From a checkpoint of a small transformer trained on Wikipedia.
Size: width 128, 2.99M parameters.
Architecture: LayerNorm before each block, rotary positions, no biases in attention or MLP, tied embeddings, capped logits.
Each number is 50 + 15 x the weight over its row's rms, rounded and kept within 0 to 99. Layers, rows and columns count from 0. The size before them is the row's rms in percent of the matrix's.

# q: layer 7 attention query, 128x128, rms 0.116, rows 0-16,64-79, columns 64-127
# k: layer 7 attention key, 64x128, rms 0.119, rows 0-15, columns 64-127
q0 086:70 48 24 55 43 25 37 54 63 39 63 39 40 42 58 36 43 35 52 27 55 33 46 66 58 38 55 58 64 27 54 44 42 45 44 41 78 28 81 77 61 72 38 45 63 50 62 33 26 40 38 50 64 27 76 65 62 29 12 86 39 39 41 88
q64 087:64 61 56 64 53 88 53 60 50 61 57 55 42 71 33 48 48 31 35 69 42 59 37 44 51 47 55 81 50 38 54 44 54 38 40 45 44 52 51 25 58 35 07 65 64 48 41 43 52 64 24 51 38 70 43 45 35 57 71 30 15 60 49 64
k0 087:41 53 63 78 58 65 49 57 60 11 58 70 60 58 30 48 60 23 34 73 37 51 41 38 42 66 49 38 29 47 65 70 31 45 42 76 56 32 35 63 40 51 63 48 60 56 39 53 51 59 27 16 35 73 49 56 39 47 53 64 30 30 80 34
q1 083:71 39 67 51 36 75 68 68 32 50 75 64 45 60 43 46 42 16 32 51 66 34 52 51 43 37 49 40 44 42 12 65 49 64 56 66 41 50 32 44 52 38 52 57 64 70 38 60 68 61 50 38 35 40 44 36 21 50 68 29 27 45 54 37
q65 076:58 48 51 33 48 55 50 55 39 25 26 63 53 49 49 41 53 68 50 35 53 43 41 29 56 54 44 49 75 56 21 45 48 62 58 57 45 59 37 51 69 07 53 43 15 52 62 45 48 50 64 41 53 39 56 70 52 58 56 53 67 34 30 37
k1 084:30 69 37 64 54 54 40 53 62 60 41 37 34 60 60 78 80 40 37 77 18 63 43 45 14 28 36 81 38 54 82 56 60 35 36 46 38 24 64 43 55 43 36 41 50 60 62 71 57 53 39 39 45 16 32 43 54 65 41 49 63 45 38 41
q2 085:58 58 40 64 35 75 56 44 63 40 57 19 69 25 70 42 74 47 52 47 44 32 84 55 67 45 39 41 44 52 32 34 75 56 41 42 54 62 68 55 39 71 53 29 59 77 62 73 51 43 53 52 77 71 41 61 63 52 29 53 48 55 56 47
q66 108:45 59 47 73 59 67 46 51 48 31 69 70 15 71 32 63 27 39 66 57 40 61 21 58 52 62 58 57 30 39 55 79 59 67 45 36 54 32 77 43 55 64 32 26 54 67 36 53 43 66 45 53 68 76 46 64 22 53 45 13 41 45 35 67
k2 091:62 58 50 33 37 63 54 67 52 53 50 40 56 37 74 41 46 35 49 55 46 68 37 68 47 57 51 54 36 44 52 45 73 57 58 28 45 59 32 47 54 62 27 51 70 66 25 37 34 60 39 73 39 56 41 41 54 58 62 44 29 37 91 74
q3 084:60 46 58 72 51 64 42 59 56 56 90 57 52 35 41 52 71 46 17 36 56 55 44 43 67 56 58 54 41 69 27 22 62 65 45 25 46 22 60 63 50 22 65 23 61 49 42 46 48 57 58 26 81 55 54 67 61 55 32 42 40 66 47 65
q67 109:24 54 29 30 49 61 73 33 48 16 72 36 15 36 80 36 52 57 68 52 73 57 69 54 63 54 22 49 57 58 68 37 42 54 37 31 56 32 68 54 50 32 59 54 70 59 69 39 39 61 21 54 66 58 38 57 50 68 72 20 29 74 44 72
k3 098:49 32 47 68 45 63 42 65 85 50 50 52 53 55 47 29 44 38 34 83 56 54 80 70 71 59 52 42 35 49 35 49 50 46 49 55 52 25 32 45 57 65 26 30 34 22 73 65 69 70 47 51 65 60 47 41 25 50 39 61 46 30 62 48
q4 077:17 54 46 24 42 67 69 49 58 35 50 51 40 59 61 21 41 71 66 43 44 33 37 40 44 42 83 21 44 53 24 67 37 55 62 82 47 56 45 75 52 70 67 51 46 55 31 45 47 67 34 34 39 35 53 20 53 57 70 63 48 34 43 52
q68 088:38 35 27 29 24 63 62 37 41 33 33 45 31 33 60 50 60 56 53 29 58 31 69 60 52 46 56 43 60 42 40 35 55 29 34 81 45 72 44 34 50 56 38 51 37 46 48 34 61 24 57 84 44 32 47 63 59 71 47 58 82 49 36 52
k4 093:70 54 60 56 16 43 43 61 60 54 64 28 51 52 66 44 60 50 45 47 42 22 45 64 60 56 53 33 54 51 40 54 41 40 38 21 41 81 44 64 47 34 59 60 55 61 37 64 64 36 49 46 80 50 77 46 51 46 28 70 36 36 49 54
q5 112:33 46 26 48 52 76 78 45 64 76 68 50 60 98 43 38 56 42 59 62 09 53 38 72 44 41 51 56 47 53 48 43 63 17 37 71 46 43 55 62 24 61 64 32 36 63 68 52 45 57 37 55 41 34 36 17 57 43 55 78 60 44 64 39
q69 099:49 59 49 17 49 57 57 63 29 85 43 23 52 39 40 35 62 59 54 27 67 60 45 32 69 54 34 56 58 57 38 39 48 57 43 51 39 46 43 39 48 59 43 15 71 48 75 46 47 50 45 51 29 32 44 33 87 55 60 48 55 47 64 55
k5 102:66 36 45 31 48 42 49 51 45 53 47 83 51 45 75 68 45 26 58 12 82 61 40 71 50 60 67 63 64 69 32 08 50 46 46 32 44 51 36 50 66 36 33 80 65 67 51 33 35 44 59 38 35 53 39 47 41 31 60 40 49 27 41 41
q6 085:69 40 49 56 44 64 66 77 42 15 52 28 21 23 44 54 35 39 22 86 45 20 48 42 39 47 60 46 37 58 64 71 40 44 44 54 48 56 52 38 54 63 60 49 38 45 37 38 34 36 62 45 48 61 44 56 54 73 65 26 62 11 28 61
q70 097:35 54 99 70 62 29 53 45 31 63 19 57 60 52 30 44 64 35 47 67 39 50 68 59 70 44 53 68 38 36 30 66 46 61 80 56 46 39 66 53 63 58 45 51 25 74 41 50 44 54 50 41 42 46 15 35 54 30 34 37 54 46 53 60
k6 086:36 48 39 60 60 80 65 44 51 44 58 70 45 36 59 44 48 34 46 43 35 41 44 52 60 81 47 56 28 56 46 62 60 55 25 24 34 48 30 37 42 40 65 30 78 47 54 31 63 41 44 59 57 55 41 34 45 71 44 62 30 40 57 50
q7 092:64 46 57 50 55 70 15 50 48 29 29 77 41 26 24 45 43 34 22 24 42 42 52 54 35 70 12 32 27 39 47 61 40 74 59 51 57 65 52 40 49 45 47 62 49 48 35 49 66 48 52 48 38 52 48 64 28 65 52 48 78 18 58 27
q71 096:62 61 20 45 65 38 71 66 54 63 48 63 57 42 53 33 44 55 65 63 42 14 48 63 44 44 80 41 59 59 55 58 51 32 61 52 42 84 21 48 46 37 66 26 61 47 73 40 35 38 69 58 36 47 41 51 54 80 66 44 78 43 38 44
k7 102:62 79 58 47 48 49 73 55 33 60 65 48 62 57 70 42 81 29 54 66 42 44 55 11 43 45 37 45 57 43 36 53 42 47 52 53 49 61 54 55 28 33 27 47 35 73 54 63 49 29 35 39 43 16 59 64 46 37 48 32 56 37 35 45
q8 115:57 69 48 45 59 67 74 40 64 30 72 61 79 39 55 51 40 59 30 42 33 68 59 27 72 37 56 55 20 46 81 46 41 33 40 42 62 46 58 69 28 49 26 46 46 48 58 62 41 54 27 47 40 71 67 29 39 33 48 53 44 38 51 56
q72 089:23 44 43 59 37 50 45 45 48 48 71 81 28 38 50 27 47 54 69 27 76 57 74 44 51 65 50 39 45 38 67 46 36 21 45 49 75 41 39 49 14 24 60 34 54 46 53 28 48 45 72 76 46 60 46 49 49 36 36 45 59 46 52 57
k8 090:44 18 42 54 44 68 44 66 44 76 38 53 25 87 39 45 37 39 81 50 80 47 28 61 54 59 45 15 54 55 48 52 25 74 66 34 55 49 57 48 65 52 67 18 50 53 51 57 30 30 46 26 44 55 48 59 71 55 60 54 47 63 49 75
q9 104:46 63 55 68 39 44 40 49 28 28 39 75 44 49 70 22 32 44 63 66 33 69 54 41 56 62 31 65 30 35 67 67 50 58 76 52 53 46 42 77 64 57 47 39 28 49 47 66 35 42 52 20 28 33 38 13 52 59 48 32 72 20 43 38
q73 100:63 73 36 28 14 43 38 90 33 04 60 28 40 60 40 51 53 62 54 63 40 37 44 40 59 39 25 45 53 43 53 44 50 35 45 33 58 55 52 82 62 63 67 48 60 35 64 72 54 47 66 53 63 32 74 55 73 84 55 34 28 39 46 70
k9 100:50 33 40 55 54 49 63 39 58 36 46 47 37 76 57 83 71 62 49 28 35 84 39 61 54 29 29 55 54 66 70 69 47 48 32 55 47 69 44 47 60 40 38 56 04 41 68 48 75 55 71 70 31 23 42 59 33 52 48 73 65 53 63 63
q10 098:58 49 47 70 49 08 62 57 75 73 41 70 56 35 73 70 52 80 46 65 54 38 18 70 25 54 37 74 41 37 71 45 26 29 41 68 45 53 60 44 58 61 42 82 31 41 47 34 56 58 57 36 37 45 54 41 39 52 48 61 48 93 34 76
q74 089:20 65 73 41 46 44 21 54 73 59 27 00 68 38 59 59 68 56 40 73 46 67 59 51 68 51 63 69 33 41 40 55 58 33 37 55 49 53 59 43 68 63 57 72 29 41 34 38 61 58 57 54 25 43 48 31 53 58 37 40 51 59 51 55
k10 100:69 48 25 49 42 44 41 45 39 42 63 47 40 31 61 62 41 68 57 58 67 58 42 49 41 49 41 21 70 40 66 56 71 45 39 45 51 44 38 30 61 60 40 38 67 64 21 74 31 38 43 82 65 77 52 09 67 51 53 62 57 54 65 51
q11 104:63 36 63 56 39 45 59 53 52 56 28 39 41 69 37 71 32 32 52 34 62 38 44 50 29 49 30 47 50 55 56 55 68 73 54 56 62 62 46 53 43 39 73 83 46 38 31 51 21 59 23 70 52 66 43 55 33 58 59 57 67 58 55 39
q75 097:31 36 11 49 22 70 61 50 23 38 70 54 41 42 60 38 43 65 62 49 57 43 69 61 65 63 54 63 49 56 42 48 69 52 49 60 44 61 53 47 46 51 56 53 67 44 60 53 21 10 32 46 59 74 52 75 40 76 46 15 58 51 43 59
k11 106:16 37 35 45 54 44 60 35 30 31 47 54 65 75 50 36 88 56 62 45 58 48 49 38 37 50 99 61 37 71 35 42 38 63 46 44 45 40 73 71 67 12 66 77 53 63 44 18 31 26 33 24 42 40 52 61 42 45 39 38 77 65 30 52
q12 107:62 41 43 37 26 16 66 67 35 60 09 45 49 38 46 31 62 55 66 34 37 62 53 41 27 45 56 42 71 40 63 39 58 25 47 78 54 51 55 63 32 62 11 66 59 40 56 45 39 52 62 68 37 58 41 48 28 75 59 63 46 50 46 43
q76 096:47 14 76 44 71 37 54 39 35 80 21 55 72 73 65 38 12 64 19 30 36 35 69 59 36 34 61 52 52 55 55 40 36 27 57 52 57 46 44 61 64 99 60 57 51 63 61 45 44 53 35 65 43 52 48 37 60 52 53 48 19 59 65 41
k12 092:35 41 56 53 59 28 72 40 36 60 62 37 55 72 43 72 41 59 49 42 14 66 56 60 44 30 47 70 37 53 78 36 33 58 36 63 44 10 52 62 36 45 54 56 58 38 00 40 43 60 34 32 16 25 35 33 68 44 70 67 65 47 34 34
q13 105:51 72 64 45 39 78 54 24 33 42 48 60 47 30 62 42 24 64 42 50 56 48 50 51 75 58 67 44 52 48 43 57 59 38 53 33 47 26 45 62 65 48 58 57 83 38 34 17 55 18 27 53 60 53 27 60 41 38 59 23 31 55 60 56
q77 096:41 42 31 48 43 80 58 60 47 69 78 43 32 43 62 23 61 45 63 22 72 50 54 51 53 73 60 55 70 24 43 42 56 18 37 72 40 45 65 36 64 53 20 51 29 48 31 35 67 42 44 49 60 73 57 38 45 40 43 46 74 57 34 11
k13 097:49 31 37 61 35 22 59 38 76 32 62 52 41 43 57 60 76 36 28 79 50 30 40 76 75 49 48 82 56 67 44 66 49 52 59 30 25 59 39 72 27 61 60 52 55 38 72 62 44 39 38 35 62 75 53 44 47 54 67 34 68 54 41 28
q14 113:47 88 53 46 62 44 45 41 46 78 49 60 33 53 37 49 47 57 52 78 36 34 66 35 52 45 43 46 36 76 49 56 65 45 59 57 53 23 49 55 48 32 30 33 51 61 60 57 14 31 59 49 34 31 45 56 23 41 41 68 31 55 46 54
q78 084:44 54 54 49 35 27 54 27 40 67 43 54 52 18 46 39 52 48 62 94 65 51 55 62 53 59 55 82 58 71 40 25 49 62 63 73 63 78 35 32 76 46 33 66 47 67 53 48 48 23 46 21 60 40 52 28 41 47 55 83 39 51 58 92
k14 097:49 60 60 51 60 46 17 61 56 46 66 43 53 51 47 70 57 34 32 48 56 15 34 54 38 54 28 08 23 79 76 49 58 59 43 64 63 29 51 63 43 64 52 57 28 54 37 81 64 46 54 29 81 43 50 66 75 27 71 29 36 41 53 39
q15 116:59 81 54 58 48 42 30 77 85 52 23 85 52 57 35 70 20 52 34 46 59 29 17 68 52 73 55 36 43 43 26 62 35 58 42 55 60 61 45 21 53 29 65 51 31 40 48 34 56 59 50 47 49 41 49 34 72 38 43 68 35 37 62 48
q79 066:46 40 41 30 53 45 68 31 48 58 77 25 54 52 35 42 42 59 61 52 91 25 49 37 53 51 54 69 52 76 09 35 37 51 46 64 43 50 45 55 27 46 67 64 35 26 62 61 45 71 73 61 60 53 60 43 59 51 43 59 34 47 52 53
k15 136:59 58 44 48 39 41 61 65 61 49 58 42 31 50 55 49 23 43 59 67 77 84 36 72 40 69 46 39 55 52 66 39 53 55 54 42 55 20 43 32 30 87 36 44 65 49 45 72 44 53 66 68 43 79 34 24 64 87 24 60 29 47 70 66
q16 106:63 59 56 63 41 60 47 28 52 71 68 28 46 23 55 67 44 12 63 44 63 74 53 32 49 42 29 49 62 54 68 25 34 43 54 52 47 42 37 45 43 62 61 66 71 42 13 36 44 43 54 37 50 70 09 41 45 50 46 49 66 55 27 59